{"head_dim": 64, "hidden_act": "gelu", "init_std_down": 0.00192, "beta2": 0.99, "max_grad_norm": 2.0, "train_tokens": 588100000, "max_steps": 4606, "dataset": "wikipedia_en"}
Each number is 128 + 24 x the weight over its row's rms, rounded and kept within 0 to 255. Layers, rows and columns count from 0. Numbers have three digits each. The size before them is the row's rms in percent of the matrix's.

# up: layer 5 MLP up, 2560x320, rms 0.159, rows 1350-1431, columns 80-159
# down: layer 5 MLP down (transposed), 2560x320, rms 0.133, rows 1350-1430, columns 80-159
up1350 105:119131157079096140118112138105138160148155107113146149123127139121174155129178138173115147158131140150148116165147133110113132114099116146109131132149093130105088137144124097132117096121114125130052116155160148113151166103119117150142149095
down1350 100:099135123142123115109123128160141136127117116159142120133132127134089116153081129155128123132135134146132173157094132115143149114115103110103100178092151104168120117164125116133141131158101103149169112110073137102124124160124197153161138099
up1351 095:145124173127085073129142113160159139129149130149186104112108147127142130156098122107146138151127112158098141141112105133119095113157143174108133116122105112099092117134114125134086151138128120147210109152089166101076149137104140089070089154
down1351 095:101113110102101109098155120096136127139130151117067160077143137123148141078125114179124127164095092090151095106111094145150117075125139113119145135134158131137137115122161114130131116094150126162114136091111102105136156122156126116130153135
up1352 102:140142149110130069109096126120140149139147172088108139130109128174122149119144088120121148104110128078124152144124132122112098149146136122157133123104123151143130150117130111170104099145162119106173098140098113106176107126137100096119095143
down1352 098:136139148150123138081124159142134122161103174077133128123127133181169131134109124145096146120099107176136105107082137111110151138135141133164096090107110130150071082094141148132121112149130125118150134115134115122118132129129053134127162127
up1353 100:131095128091139172139103129112125111131086100165120144137088122109124159143112141130158123117176112138153128146141114167132130068124112144125084106173118114121197115098123105138141103113120095155104161156115104154135080152116140121107115178
down1353 093:124156129157068137124116140140138135117139100137106096114134101117116171119152131155126155108148144134109134085121075136116107185125127115117154103128138076092151139199132170163149142127086108110123119097099137118128125150124155143203141108
up1354 099:152113124110138173139093145140099145123123116157132145127117104131145178103133143103142136133133177134105086123107090098122145174136152125124113104135141073091122087148153156137139149130141123086149173098156126131081139144176133143112112121
down1354 106:149076117116112066123092110146155117171107160117120146167120155123126106123085118128153181141107141135145157119124094123152179121127124154118139086095147119139146128136098070150099124150093124127160157138113114171145080106182095150121148127
up1355 099:135144101120110109132141140136129109133142104092129154176111131091116151131158089125104143162130151107129137143128119115123141084147101099132120127127098145137127142155139089076136124134129123126149112086148111110126156164116142110156118137
down1355 092:142102117136119139132156136126174122163121114133133161100145131142106106100155096116095105097102140080081118103139152128112102123134134115174141128118153137145118150112108034101155159111113101133154127144153115101107166139145124115118171128
up1356 099:175124121106101146122124158053166148136102106174131107110114124143117078118117139123136126106136073102119163136132136130104131156137134127118123126124135138126116139123102125162118170103108135144112126114117124095112119152149121088123099153
down1356 103:158149115138144144104146112137132204108128142135162177148201145142139153163154168148129097088118174149111109126110131120137127168150114115113135100141174098168172120152148124122133122151143111141134120160117142128112164087110106096107172130
up1357 108:089170148155126112144144161103127108145089131117149116134129115100164108117110110131147130143168120133154097129140162153149134119147143129074106163161125139117128130128072112104090146141124127098108119113120152115130142158129122111090113132
down1357 114:091101123112135119138140117167129140130126106094164113107138108069147165105153128068145092182104129129124135133119103112162151180097150161143112093124125145127127143117090100119093150124127151115134129160135118126132129157127129120085125137
up1358 103:111153140093165101089116141136131102102152120109085159141074118117166141126123110155114093074108112141138184087140110158125158178126144141132120130107099166108123106145115132154131135126153113096080126184064130139135052157148129132153141081
down1358 098:145148149125128150109113155138143130154097149112109175097153121096108085154132110115151162159128165103138107105121159108136166135150123153152091139136097109104125171104077125122137118161092110107142119138087129134157101110143136081119091138
up1359 112:153145144135147128107122102192098081102131159102127112179145109110160128142112137142145093097099102104136097157147104115155150118111101129120119107135131144118094136092117123127123115165151104121126106108158116138101110142136161108121132134
down1359 115:155138128099114173132167103120136119147134134126170137155179098120153139148152144138126095104109115115142141125155114096134092120090071144096141143129115128142113099075064151124200148125143134110091102127085104113150119136181142141108142153
up1360 098:128086138098101066139120169156140117111139154173145116160146098133158145150129157101095182089114145162140107145142167111102120098109124162128128130166109098115114107146165136124143095131164109140135148127118135103141095162096131101086114150
down1360 095:143171129118102124130143156114132161130119155130127146107148144112112111156109157166096130136098185131068131131138158154146119119123173153117162159116108136141110129072118112127127118152107113145088122105153112086123135091105077087135093142
up1361 103:103151164143098167121112088110130129127146120130128141161131095120126108085130152109135147148142131143095125132162110130169172104115106131137134101118108103135154145121134144131127122094143132113088075113149121138095130096140138114139128150
down1361 112:157105116115112162156147122119157110139169144141135128146116135104162114166098183162108125146191137107120099142110153201161127129144114141147114125093168150089171153148090146181095121089165141168119086172111129137154103152152141116124141160
up1362 098:128132126079122142073096172123156131128113130146122101118139126107102114096107133103125174108135138093140108163120129119142131087110126115125135108079155146150157102129134116086115129110123127124160109105147109143131079153154150121122116174
down1362 099:152138138126108146129125139163138121161149173127123145142092135133091115168131169122146154151110132109088161116126192106127119100130161139146166142105145120115119143157108152172117098123109141116103112100164145107118089084105124094127110123
up1363 104:149177099113147128151120126176116140121123093167164124135079111150101152111138103111149143149158132106104113122098170138149117135138133134119130118136122148149125105122119127111177121135147087146115136119144113143100124142126141134145144177
down1363 105:151116115095169178140168174131169148174181083096158160102117120107124179155143127133110100122154117087143123164093131119134104114145100129098154162133164162131171121122150104133114146106154105103120115129105140060082161111106123133133101078
up1364 097:125145124122114127122137151127108083074127112155130120124145126115124109128128142126133093117125167123113126156110140098158089082104114127116112127160132118175178133112138144108095147140115136127129055109106119155109152123176119103125118143
down1364 101:146174148131151127139069109134132190135158111156104150143119112134132146129169130149130159106103155117119103142118113127126102116184130138143103145136128116128165140191174144133128129152111103130128105133101138112117100072161133083148111113
up1365 100:132162133109107145116110126112151090170139147137128169179091141161109129125120103124155142151136103145089064180155090113114194104104109152120151113177133133116114107130095116122099122140108153079110143106122118138117101142133119138143159123
down1365 097:127101104108152134115153164144134126139146133128119137162102144109113141146094161140176165168115150162129089098115092124135132122140091110135155135130165104086067113160124154150115118142092150110143088097108187154114140114107129136147141109
up1366 090:098150141124137089098141165165125123131154128139138139151135118128135107111122159148142141142134162107087107129163167134151144136111108126127107132138113134084094099137096118117162152145140119133087108094104094128136082177129169137071112125
down1366 093:105147132209155144149136123106113105147112098145093157140141127164138113120137152127161136134092109153130131105122135127086144159055145117161135116114122084113123126147153117123131145121160125119115062113118103103136098122126141134129131105
up1367 100:112143135159129148094120146115118128096081156073130132102149095154137159119145070138093145194128135121115157097115115132116065112119122117148087149130123082173145095125137131133120156127124148154094145127184125163105111118160135145147156112
down1367 094:175106156188102166100143091121157137128123059112134080095117157099128137117134149156091123161092124105147128090119081143137118112040110149117068135099123108168126150119127113138156131177129105110132141116106124137160109151155161124133131103
up1368 094:103144157138145147119150106141081142102151132152129111119109100132133142079134067132142133095111128130139143202149077128103119173136172137181137146152172172142122115140175164127091165090137186100135125135148153167144111112091123112120142119
down1368 097:139169129146081172114162130139159177095149178122131095120134131123130138155170122097151137104080093091130132118100147127107122148115105122108148136111123135154136145174153104120142139174104119128153160100154133155161164160115129125091111123
up1369 095:166149127133156096124088126123133125168135116128124098124121130131170125150172115108133121096109116164128117087072112174152124129104130148122115135127072123127122146116140166089120120127137128099159134156166140142080143150086126132134178130
down1369 093:096119103111156129106138116109162120109122111079112132121165127156109139126171150135128179180112160133122188114110112115153116118091125131114159095132162155168152133080146107121137121065099082140109179078103106147134112137123150139133165114
up1370 090:100149119168067143142123106157164105131109130129107113146120110131113145109102138125122171094101095122154134155152144114154139135094129139142104059154132151140132114111144112145170162123147121153107131100090138133079112135109138103117154151
down1370 083:134119069112142094129102123088142158087103116134139175166123134130088156172117201101141124138145115144129148164106105125161192090094134113122110159106150096137130118115130164173084118111152165122147145143117129115119114114086071145119110132
up1371 099:135064165102147111116123124128132161140141090129123130153124141093105162131119157129164141165130154134151117170137105131142132178107106127112133114127127129076124101125136167104124125112171069065105064069135113105114142131180084132147155154
down1371 098:157058147159115120143116111146151108142107160131152164128102144116146115114113146112142135145148124164102095109162126127136110161143074099137151112156138135110147128138156130145143126069170120121117146169158112104144135088137130094113135125
up1372 106:145120111134131158127151130126116160168137139121118148145124122122137102147122129103138106167127122146069180154173153113116141145113157128159130125143176104139115145111139155144157097147130105097193137127153144119108103156124109081123099154
down1372 106:124121160087161156088162135123117133137140126165132145168147158104135146135153139158165149114143107105134131102105120139115097123140122144133122129165126109111119172091131099096114125151108093135119145088139143119130101126144124148090150163
up1373 102:117152132122102101095088176114140123088140137117117103127139151149139107116131117093158100138117082137126129113108160105173127115167141132130106184190166136117153194127108160076077094137101110115145135133099118128161069094081105129112147107
down1373 094:111112125107125104139149113167130129129130086096124131066167092151110151126169139128151145109097109130148115128150123100180103147122111114119115147115120101166101127130136143127135111144086125163117104104147155101101124080127098091110115178
up1374 085:164116111099110125135131119180107101113145144153129101101152111146127105114113172107128110135124097088089107139135144101162124106124088103109064123126123143141115109215187133105114163157104158112159105088143098158133150122105118115140124147
down1374 094:099123075176150145097139100107098159102092142141130124117134144126186130129081112121152135112115092185138126112180179143116118168108160122102118109137106162122177111108104124131106180120075104129111136142114122127091119179153157123122090106
up1375 121:109135121146106149120163111134082126138098110149108077102159122102136109133159155150090120114114184115115130115137181117132132093142166136125142141138118104121103161118143086096114135133106156094106128124164129095122111158166154135119157127
down1375 096:089135124160115159146122136116118134162148119135129086093138136123132118091183098139133118108127148152122095078164119115120135126137157136145113082160109146125138150064136126135134110100122106117115148143134152071177144137151105146135117153
up1376 092:117160108105142160111097127161144094137107170075139127100167127116115148088132118110131109134092118182147128127144155132164101153154094151139123133103061133127122161126189084142115126130136127081129140117085116137090111153144114121146113160
down1376 090:099137094113187125139217095098142118167174161094177120119184118110134104159176140127141156126135132136136126113132155134123104124153161095143102091113169138130121120172137122118139133147120107148129147149113108163148125148170115151137114102
up1377 098:141153139130121104131144124112149153147126155099129113102129099151148105098135132130131137147119094178121130113126088134165115083137153125161102067139139178135145130167141167159150117138098085096135166127181159155120166122143143122124171092
down1377 089:154102116178128088132117136127134096104184125142121101101157115163136163154082119140138155093121171108128133104114129126138154133137144102126127163128099150139079130126117109092133146100114118174088147167108139125130134139110132135101078163
up1378 103:137178199104156129099107118094114130126124164122131158121138116110128146119135122188101107118153117139138168148130118080126127160131085157150141104187167086119140121105109098114123140113133134116174104142143122093169115103136104129117121116
down1378 099:136122135119160113030162135076100133141134145102113174112157147130106118093109145116150100143116115098131124067144123122129132157115120105098174114123132125130130145120180117125119143137102102146158124133132102129133135116139144103174177133
up1379 096:114091106059124118153109078142124154108108135123111140093142130097128140101121145117146166101081164135103114120159115153110070130150111119137147149094127122159084184136102116164131141105150148144130118170160162164136170126125105134129144134
down1379 109:166179129142195133119101149098124120103089117120127143152168159128113181148161122123120076141159113095095107144116161112159169134108124132136141105161128175166123087119101128114148135174129096148141109070140142130121090120150069141139171135
up1380 093:134166138128134113109142133166137119105103131121121132117087134127173134116128138080094174133119162159130136132135121202132132104148134112141117100127100156105139141134151143134087121144103092119087150120124116116126117138155151158136120137
down1380 088:160132135137103148115122131096114138133146171107070134162142075112066119147136116093124120138158104124130160132134142079111144136159154108139142166113118133127112110080122155101179159103134146161135118129071114169129111089148118152107108085
up1381 102:121138113097118120133188150123038119117108118121148116116135093126125164111090108132116093098106113097096147069113108143144101162136130127180144096128128128143085132133141114093148146116106179142131130116136160179143115108126143158118145137
down1381 106:098102150107130138151155130104099144106122145115166116131138102164135124080083152137141106098120138127155117116125149058127096145124116125145134120140094188118153109129132137133122129149138151150145141095127152134165121096166129119165118159
up1382 107:124147110137119132134149111138132145143114118093136110140095114139116105147100149122154127098154106141092152138102142114113145121142142092148178140151158110122110158183089142099150136153146133116157155144144129141144130124110108146113104131
down1382 108:121153113171142169139158112107162167147131137149127123102121117175071124176159120162138149160046133113098112121113131134150109122129131138123143112066131134138113124171102103154105110134087083119140144149152167123127140114083136116110112138
up1383 095:134137090117130124123108150109105110127156140078157127162108110104153109139108132115114130136133088132137104139148144118139097183123107133115155101114127136095170140075157106077165096136121100140138119133106132129105100110131079105148087117
down1383 099:103123163149103120100116130172170096144145146139113090124136159093119132140162086157106130101156167122149142115110164105118128091113146116120070118167143132122109131127119125130128152106177164132131124131128129158137180144162160149137140113
up1384 095:138172158174119124148127110145127138120121169116170129095110126108154115125121138123127128130102123133129106151126126149114160143083129129128136099127101139121143121133130104120122120152123137152099101110149155161097097110150123100143140167
down1384 096:155114119122070163162133132157151151125122124120137110105129125147089087131147144144065162126118104106123138132105194153128090155157147131134157111156134065137112152137126143128120095122106106090152113128160158121128126092094117058120134146
up1385 099:136111140102134150131103121106155073112098120143113092137129134152101079092135134117102087123157117165146146101139140099137139121123122155135178147093087117152143166122142124096173166127107111129132182131138162136134124145120142128142082132
down1385 108:131126140117129185100154173152132134134127123072154120131164186139184109147151115117138153123093121110128053107111156180132086108134089124135130112111131133085152115127113107127153156134112135104158107139127131126152159108137129162135094097
up1386 097:117141113159143161138122173104111168117131132116161117145095137129136138126131102145137106072141111072128153130104118104104140115079144140156134134118121124121130122111128131138093132101153142159119147111093098159142113123134155134156181122
down1386 100:109140158136108135102128111114159131105137110174172107134119148092135131096104168132140143152157142094155112077101099098120120137160167142124097118111136181132132159087133132117117143102135139102148106156134065121145132147116124153127108167
up1387 105:182158178110102115108102161166124162128144159151089148128136142132112127154134152125102111088120115125130058175155150130155130112121123120091133132126158160151134146128098120139138125170100141130135137113143117170090155141166134130086082128
down1387 098:135134106145154147141078102126054146132120124135087131122133172103084136102114126144097104159131150125143102117165121100139086130094156120076140096166128157164122147104135128168106147167091161149097144108124115112142142098150143155148088159
up1388 098:099098135132103131101125120121151148159108121109136116119149163124129124129097094103138173087144113108085137058156114107142136179124127089135146094098168072143133118146086089118134151130164093139120132161131135117122096108173100117150161184
down1388 090:120101150134097084168152119126120152103134129126137189111136109090116145132103088179115107163142126133135123108163153168121104157082134117153101164084158117155142098145098138125108128158128101126165125146110085129154163110152155088110101118
up1389 092:136131138072137138088141099111136104105150148084122109084107148146118108134146121137132134121143130154119159093133164139108127103145086124128152140160175128116156142159140084065130120136098097134150133104139131105141171136170106149124125105
down1389 092:103139118105093111096132127126117172091120108146137100133133123079132159099116108092112084120093121133128094080126130169090154090149149186117141126124109071150157125119105122176107130070095142083084130158115074149107100136142116101190119118
up1390 102:124159119112092156139133117123129110101154190132171103183145157134157155111102097134133162130114148154142143115129161134178116107147134098117144090133133147091109169113078132141109103130157103162135123149198149126102113112136122124182153133
down1390 097:140135153137079160163107138101148096091121136130136130137136158085165098160120110146111096167132137129111160151106130127090115126126166099121123154151118186097132124121165138116108160153124154138134160132135138111134182136089124143114110155
up1391 106:150150106135122130133138147126130143094097157115128087135087126119097117088078135097088109158113114120143127133139103144123102153176086168145154141100101089116096128098138126123098099148133139119125117121183086203152128087124119141127106130
down1391 107:109101123130115105161160127136170127160106134129131143105139133132103147093158145148117164143062103109119132103170114142121155144135138145132129102097116117093156099112114159133176161154085154116109124113135137165173132093167154113130122159
up1392 101:147158148084138093097122131156102154139123125077124148127116084138119136132128130146113112069136158141137138088147155143137133116183135096128117128125143134118103153082135128113157146125176124105093127139142151183156100172101145103100122123
down1392 102:114146133099156182154167121108125146133144112121138141121131124124124115139152152138137107122150126109100087128114169117131109134154126142121168119163079141162159181137112141130145127119118141129129152164097145108165129154115147118142105128
up1393 096:184170123110122123078105105150179152110119115174137139150129114116119089062173132131116144150150136112084147106147202120106128154111196125128137138157163104132154109108119145135106152076158141114105147127145148123091112105133148113126165117
down1393 092:074153129130167170150123164148075134154121094102126173131143126132111116145108129126141146126131086193144125143128112091080108161165159120142162143121142131155126144126140176124181108123141128086132128165110098076145123121150105151106087127
up1394 090:107100156109088104076111151078117173105107096088147096081119155132156149113073112093131129127099130158114116111129136133141113130168132099082102131118148142130103112145119099179127144135120138097129132167082152105134134120130121122120129136
down1394 093:098135104143138163124166100133106155128116113104112189121150172134088107160142140083098137155146128129129109180143120139080140182078127162104119128160089142176140112142084162121123142167153127151130136128157137136157149070108108098116142132
up1395 100:097135127138133120149129161099120169120121128134158143096129104152134131102126131129141123160124168115130125158160140156122089116125142101123118141139106113190101141113124106155157112117114119119115115130114154121156137111137112122126136141
down1395 102:090103094140144147122144122110135115106081111105106106121146114112115080131132089123129132139108130160131119173100130120112120153128126115126092159161112124145114146114120124103096130117151122116141083115124130105146135108156140139147121150
up1396 100:122126123162128097106112135139117123101099167159155103165131101204160135111151143135127137153147098154150097159096157087154143128167143102136107113124148121122101124139118157136111117131103118113131163129133124158133146119129112113136105165
down1396 092:125123121162133120118083156087116105104153126143076123122142152123144147117099145114133116148157142155136117083104110122108105083143111152137119145115153065101080119126129088124121127116113193130154109135117124120147161113102114127155099104
up1397 086:121169143119128134123169143213168130130136163133134106153136126108128101120106103127102141113115116092116144154156124153128123076131108144132063124137138166077113136087108139131150126183155168101131112137117117171123078083165155140128125180
down1397 092:151081109180123122069101098129077144176138143107153132131103123126102124156134130131148096116132129152140089122104161158123107120126161129114180152126157103119150139182103111127151165100125125118116124125141155096139170124107102155144127131
up1398 092:120136086135070142141149165133118117083149124147137143087135147150109098080155188105112115080140106107124165148124115151138124155129148103137118096133115154087148115129146138115111168117106110137101112148131093135122137128168150140089123148
down1398 093:098142122119150157083103099101130092131087111104138092131135137104121159158136139126122108153144129119172115092106123087164124130117174124143116124157127126167163122124136104102122136132171125130172098105142141132143116180043124114142143130
up1399 095:139117105133158174178151140097087124120163163098107138138120119120165157142093150119091114150125110150127085133182111109106099077109099121125151117108120120159109179130122101131170096158148098115122146125181081138184122126083126143082119103
down1399 101:128133160117079158119176172143159133154088124145113139131133141123123133113140142133085137115097116138126143193082178123168129128148108133101149124136136094098097152131115113129158111104149120117144109107145123122102151132111149108118138129
up1400 104:109134116092130145155115112110121133070110126108097141081152168082151141106118149123122106097108169129115115108135130126107116101171119125113141126134148131136124139139156135149124145145088160137128104156142154132120148058150097128112125133
down1400 099:107166100132172137166147104121107118147101176110106118166134132119132141091174127098155097106141144116112101079129146104087133144149137143122145105184128180155142130115128096128154134158105159141092119086111151128137095122134089142173155135
up1401 099:154129120114156111143133147143129114168157143157138151158138116141144133150099149053143157158115146092108100188151110115154176098110135128117111117168110125111145108133161084132142113142071099161163128153137133134161075144086105123105142122
down1401 093:141122142105143122188124122092112140139162081071137134117178134138116128111147140120129110114102121117149130157191146140157129117111125122136109112149143109105154124097107137207136148075137111108134094103127139111111109167156156145156094140
up1402 096:133152085108128116138141087131103108129112121122108136166128129092139174098155111160104121133091094084152113192110102117132142164117071135165087177158135144140081141123132106150166126090136134120147128082102113089131163121134172130120149185
down1402 103:133099141118190138119145096110109128134109126157096150145135126147031156134161122142132136134065153138152107147130119155121075096175132141165097170185106119094121125138104126131155114121084117079178147101137115087135107129108135144128104157
up1403 102:145143133108153112141144115127144179071117090128074125126143144150145089120099129121152125142123142124122161067107157143109118121178125080099166144081139164076139119108118121140149134086161084105173155147119106157134119090135119147158134124
down1403 111:138154109096160108115107125115099132092137135084108147162142142068121143137156142100137144138153129114070153088120104158085118177151125122104145101097133132136128170111102103139152156115146114142126142116158143121138136149085124139131171114
up1404 098:144140148121122134116117164140101154172153154066159164084110106151137142098139104159211137094125136121117082133094123135104113172119172142089136092151125078146131132114104082102153168111094127122102147144088118185152073101130131106140125077
down1404 095:091122157135143145143107138135105108147133104118150135134130098178153146108110133119103154126052159122158114127120129177134124145109103124123102127163121135128168157116118113099123118112130128085155157122153123172150130092158125081143126114
up1405 098:131103124110153110104130133122091147122131165112104112171148076138102092142113104134118121147148132146156126163102140162104114136139141106159123141128182093090104107124159161152156135129119132136117147144161147125132150126136144132135087134
down1405 083:158134130095097141124170123106142123084143117113136126120123164158127128121045128129102112161128132145131133101145161081091116124108106161105125153114122122174098102110104152146102133167136137139126105122164186184127102101090140113073099117
up1406 102:100142136095081121133120102128145144137118125102109143120118153117139132103127136149174077121110137166154116135154134098125165158118145148154107129112152191151132104153101111099171134128087150175158135124090112150137146075133123092124115158
down1406 097:122145131132098114148118144110143128110170110107113106123132156110138122135138123134153154125112116129124122134139125134094176162108145162129153128092087122149124123159092142138136147109141133129169122180160156144134090113121114142122134113
up1407 104:135161112104114127072170145073148134130133194152145119105129077153142117149187164111100117129124142109171135125135114096130132126133168130148108120130180146094113137068094095124109135145119134102102119105101142147136126090153139122117167125
down1407 100:117126094125096112136127121107106088124101056115118105120135189071129156131100102155126106130119155111138130133160144169142083120141104130125144128105118166071160137123112131194100147157118100162131165092142104111152137090118107120111107150
up1408 109:128112107100074105090128134168124087122120119152109138125147118108157119113142116072158129128117148086146154119144100099116166128102134148143108134126127150139141079123122121141136123159131130112120105126129114161165146140138151152097136126
down1408 106:153116151140122095087116132132150075107082167150112152120109151136107142121083126128099101182145148114156113134121178159097168096108168147109146071122162147106156125135140137115123128105139143139141123134122133119144122143137137147129144196
up1409 104:086120114100116148105111075104114124143136127132125106077122165120153098145144148117098109105107120134127131136169164103105134122137190137149130139137115107112140136145134110113154106132120104170103117121099101127175091118105111109103111145
down1409 103:199068128168101156100104159107114161154121115134150095148121119121084150147183122145152111110144101143157103101110176135107148122126148157106076128078122153124120113072152109123107124119100133131147137118122151125042096109120137095148161117
up1410 107:155139181140120143136135138136125161139110169141145118154161155138153118123117099140141108130086143170140144169105107094139129136163136112123069128158141114143147118129093152097109135147076116109115086120101148159120129106151144109118120090
down1410 115:127131129093140126164156139107109116122131104141128151122112102129127150116139134118132141147114165157134105133142083137152181175139147154113099143132129089161112108181130144152155158178122157144138135095097128157125127127093132138127152105
up1411 103:150140130149155111115108141101094132143146135129138108143111121105177106119087157144122081089118121129106121080095132118140139126130150127107104130136127137112138067116121089147131073104122105161142087105138185126156070115161098082163112120
down1411 101:127095186111113091079093114147124162114138140097154131091105115142138095090146172178109111069109116139109070133099108152102102160129110148113116124152142096150080140136100116145142130157142117091125160140095072126098119109114133150141147165
up1412 100:158136132092096137149115154113101128090086128139134111150098137089128142140137145138129167164168110123133144122108168123147149127165132130100110140143113105128158091115105131147117130112123094159135110154145165153123112102122140128124118127
down1412 099:129087133113098157130111124117179114093143126128129121130104104140110135131150108101116124105121101122123093101120139130118124130157154191072080152167124112086128106114119132113088136112117134149147075098108138130087136085123133144158131142
up1413 099:121107121128124130095091142128114109124143084168109139119144143069104102170141101113113126085144146129116145160160095147089159128166152103152133145119118158124107122139149118108166115148123132150169137105109139184153105114123122131123103150
down1413 106:104110086100107146091112124111109123154144112187145146061117168109126081146102105148094138110143107141130115134159114150129171111124158148110086136119103123103137104120106131139150139123144110148104127128147130129140115146145084156109085116
up1414 107:158143126122090149149115100135098154117181166146173147116127114139164105127112101123093129095122137113087112153148093099094119076124130148159129111165106172151104134101158103140074164096134118111110100122113170145125094140102152094202102101
down1414 102:093143124143106115147130134133127144097158108130161098141124173109139099139144109087163053080095178151139087138116138093117101118124139116103111142103143120173107114122123136161103089116136128128153176133147092110122114138114127122147131152
up1415 097:145136115156136100151141144097144107125127121137146116110133156130123101104131162140147131148125106090127139111127147137105072154142112111171172153116167147116108123126158141044129130099089127165066154117151170121134089142152096164129162097
down1415 096:157068135138121134149080126082132130189107128113124144127109116155103133109128097106119103109163159118110136109146151111157147143142153123121171179081134127137057138155080177129128107110127139165124134189148154126143123139152118126103140134
up1416 099:137166132112119146139144111147134153138129104128066081152193132119149128102096106151117110154151134124086106117110141089166165101141136137167110156080116115110150135114110070078129159116132146124114178114095118145132110157176095135126174117
down1416 101:104138135119158155120184096111123093078151114129147123152132119127133155103121113125164068184132145143095104034141108082148111089106116131131130132152165115112147132149137121118162147159139121149141112116089118140133134114106118139112132097
up1417 102:134139161097122143116123135137136120131119120122085118176137165114105119119114107105117139121138104064113130164142132162160119082134084149140123125152084094139178128140130123129139162128159172116130140091184144163104111112161092163110139172
down1417 095:109138158115126113123109138161108172108108183166107128130148139140130097150134107202106165135115106117127083162125097113149144110112138123161136113092138121155136124162083146175087136117100131158104122120168173099112099142146114192127107143
up1418 107:094078142123109155116108155150144139129156122144088136110119150132125100127115116109129084124153125153137163126154145136147106112130105135169156114129150136102064110113151160122098120118144114180117122156153132136105161160147150101086154101
down1418 121:122126124140125146163136181136120161124150133131140164097156119147081148145145138126156137133139106126095132124116123142120130154126153106122113092141098123103121131101123120124129125169119153125104150070133171123108142117150109145138142144
up1419 101:148130138093136149134149148124178141104116155125090112145131111109148110116131119129121113177104138140085142155133074119143139160139122120142106143101086121090182125154152100101145128099111164136136124132145131126111154137101168112099116153
down1419 106:086139125085125161092138157118105110195074098114115071137163165167108129127128150112144114091140148119148136096143143135122149082098168134100126124162124160128116096146102127139131139103132096153135110126118123115127160154121108166139164150
up1420 095:153134087111165131116092122111147118136138178116168114110148121129104117117135139154174118133109108123111137132122170127153129150132115126161119115090114162125106105113127126114153132114113096147075146119111100130139131099133128099135181143
down1420 088:117113108107112142157125089134161115082110101121145123127128108139115100138119105157093106149138133101126133124121113148090103152127128163081111123097135142115130099106127158108113105123148128145135115159157157108149158169105129095149106125
up1421 094:111114102097103128060116102105114134145189140115153099128137127135174140147130121101075159073142102096126090177151140136123121132169127114152109139129158163135135119064134099117136131087129082106106128086106082135144116113169102137068148156
down1421 085:114136082156173143084133123123098167152087112136138160115133156130142141100142151113100117152154124195127119128126120140129129117165141204136149120104158119084132125163114120121130136122154123112141153150149130100123128147091104145107104165
up1422 101:122155105148088113152118136120158132155165142149138142096111152154136090118165124187093101073082151173121157109102111104115185162112139079138082110144148115146104112135114116106121157137157135111141128068136134083153143136110129140126124131
down1422 096:147112137164109138173133121139147156181140109100104115140097124110164126128134096167140106091134147125127145122146128095138094163115143118103109123149113156134110119131129142092119152074097112107055154190141132098121141137139153119124144121
up1423 094:113113111123107164138100105125087127115122136152107099139140121148125110069148089112154164139122091169108138123084108127125168169122148120172147172114106127132090149091129148150150101128150101057124117105157104118118122159113153112083144095
down1423 098:108094167170148117099109142085152135098129129141132119140104145124119110110114146164089164130188126117156139127095137155153126114125141129124135114122149125150122138112077121147138135083127104116150115131133138154088077119138102106121166112
up1424 098:110077120098137115118090184126148127133139145152072115106140134215144170091126128121124091123114105183102132143108086192144159102114147120186136112150120118114100148112211139121170144141140146118132134114132089161148150106114129166109151104
down1424 095:128144149161169126113136123156097075110127139112176108115146142116106128128150140156151154094115128087117118106151146120128119124170124125146097110137131095093167107162132137175116139102173104120146121139126146175111116133072188121130129118
up1425 089:119163141097115126180179111104145137115129143124149137131160107115143084090079077120120134130111128154091112100114083116094155110131136113108090113124127120125127119070109131129161102147105133142085153085113113116096155103112146152117124072
down1425 090:127146092140153134102131101102107174135137147156118162125162121133141132169162139111120127112127069134103148154106182078108175133105152126128169131115133136110161116122105180097156103135124144056115124126128142118126124157100136137176128125
up1426 098:116079125137104166127105136119198093149123147136137084114100122101134122148128103148121116100131148155093140121115138137108147134139078144169147168118151099095127135129116140117128091110170125114132132140146108122126114107122116150095158096
down1426 097:121119125125159157114136083132115080127147172104129121133084120125139158108159188114132121169116148144123124080130173128141087144156129128129100163118116129136118095086120165109108130147110160170140110141110144108135172137119115120149161129
up1427 099:117137113090115154106119174120150162145119136159115104122114160097120108161130148106124101121168132138107175150137131119174123126129096141130099123091119147126136103144130158107149158114094127155125090116151108181156125133161116137111123057
down1427 098:128158129110145156097141091128126109127103118128141101138120127120095068146110143129098167111092144177081117104127105185105147129147148131133048187122109137079125132140163134136102119117135124153159154147150137145118130149133112185089147127
up1428 100:138116123104094105082161116140110138118104131108127081147134141142095154096145112158129100140127108107094143163118132112114113101159159143082135112128113123103113157124101042131149134145112121131133132106137096103138120143137120153135130151
down1428 096:097091145150110157133098090107077114104130112115151113079138158158131111114157106149137146127087147116156138140149104120148126136100117094135165125164132135200109133121103155143128116132140120139149110106133135127125116145138134101110097128
up1429 096:084178143114127058127129124137152109156106175120130096124113127109140118151145130159104116099128145122121126114123121150146187118119133108149126124114135101100092164122116156176110092156145124117137103105122159141139155122158157135156091135
down1429 088:150109116131103141115115136149153104115144105167120117141154145152066078106143134137122135127146109150120104115090149104115089141146123151138100134129160098132130146183072141093122154151107111159189101174152128115140126129131122131136137109
up1430 097:166164189116104103103168103134178130152136126078119107170148146149137154143158145102135107143124146111117144144111141139113119132148154096137121108147096111101104156166117144120137117112100134113093120110124115142102118153145113089161076145
down1430 086:131124162104135115134134143097137140182120120140118103147124114121162104129117092120126125122135119152139121111121147117131124114114152161093145166138115119138120166119110107117135158125119128126107143147120170164133155140121101155105126091
up1431 109:148091139146154120143100125137138144135093164119116123132084130125118136101142124138123154162149126126134105151104140122138130170098165170081116074109144110129089121133146080095097136125128094120156099127165167120116127152105128119143123117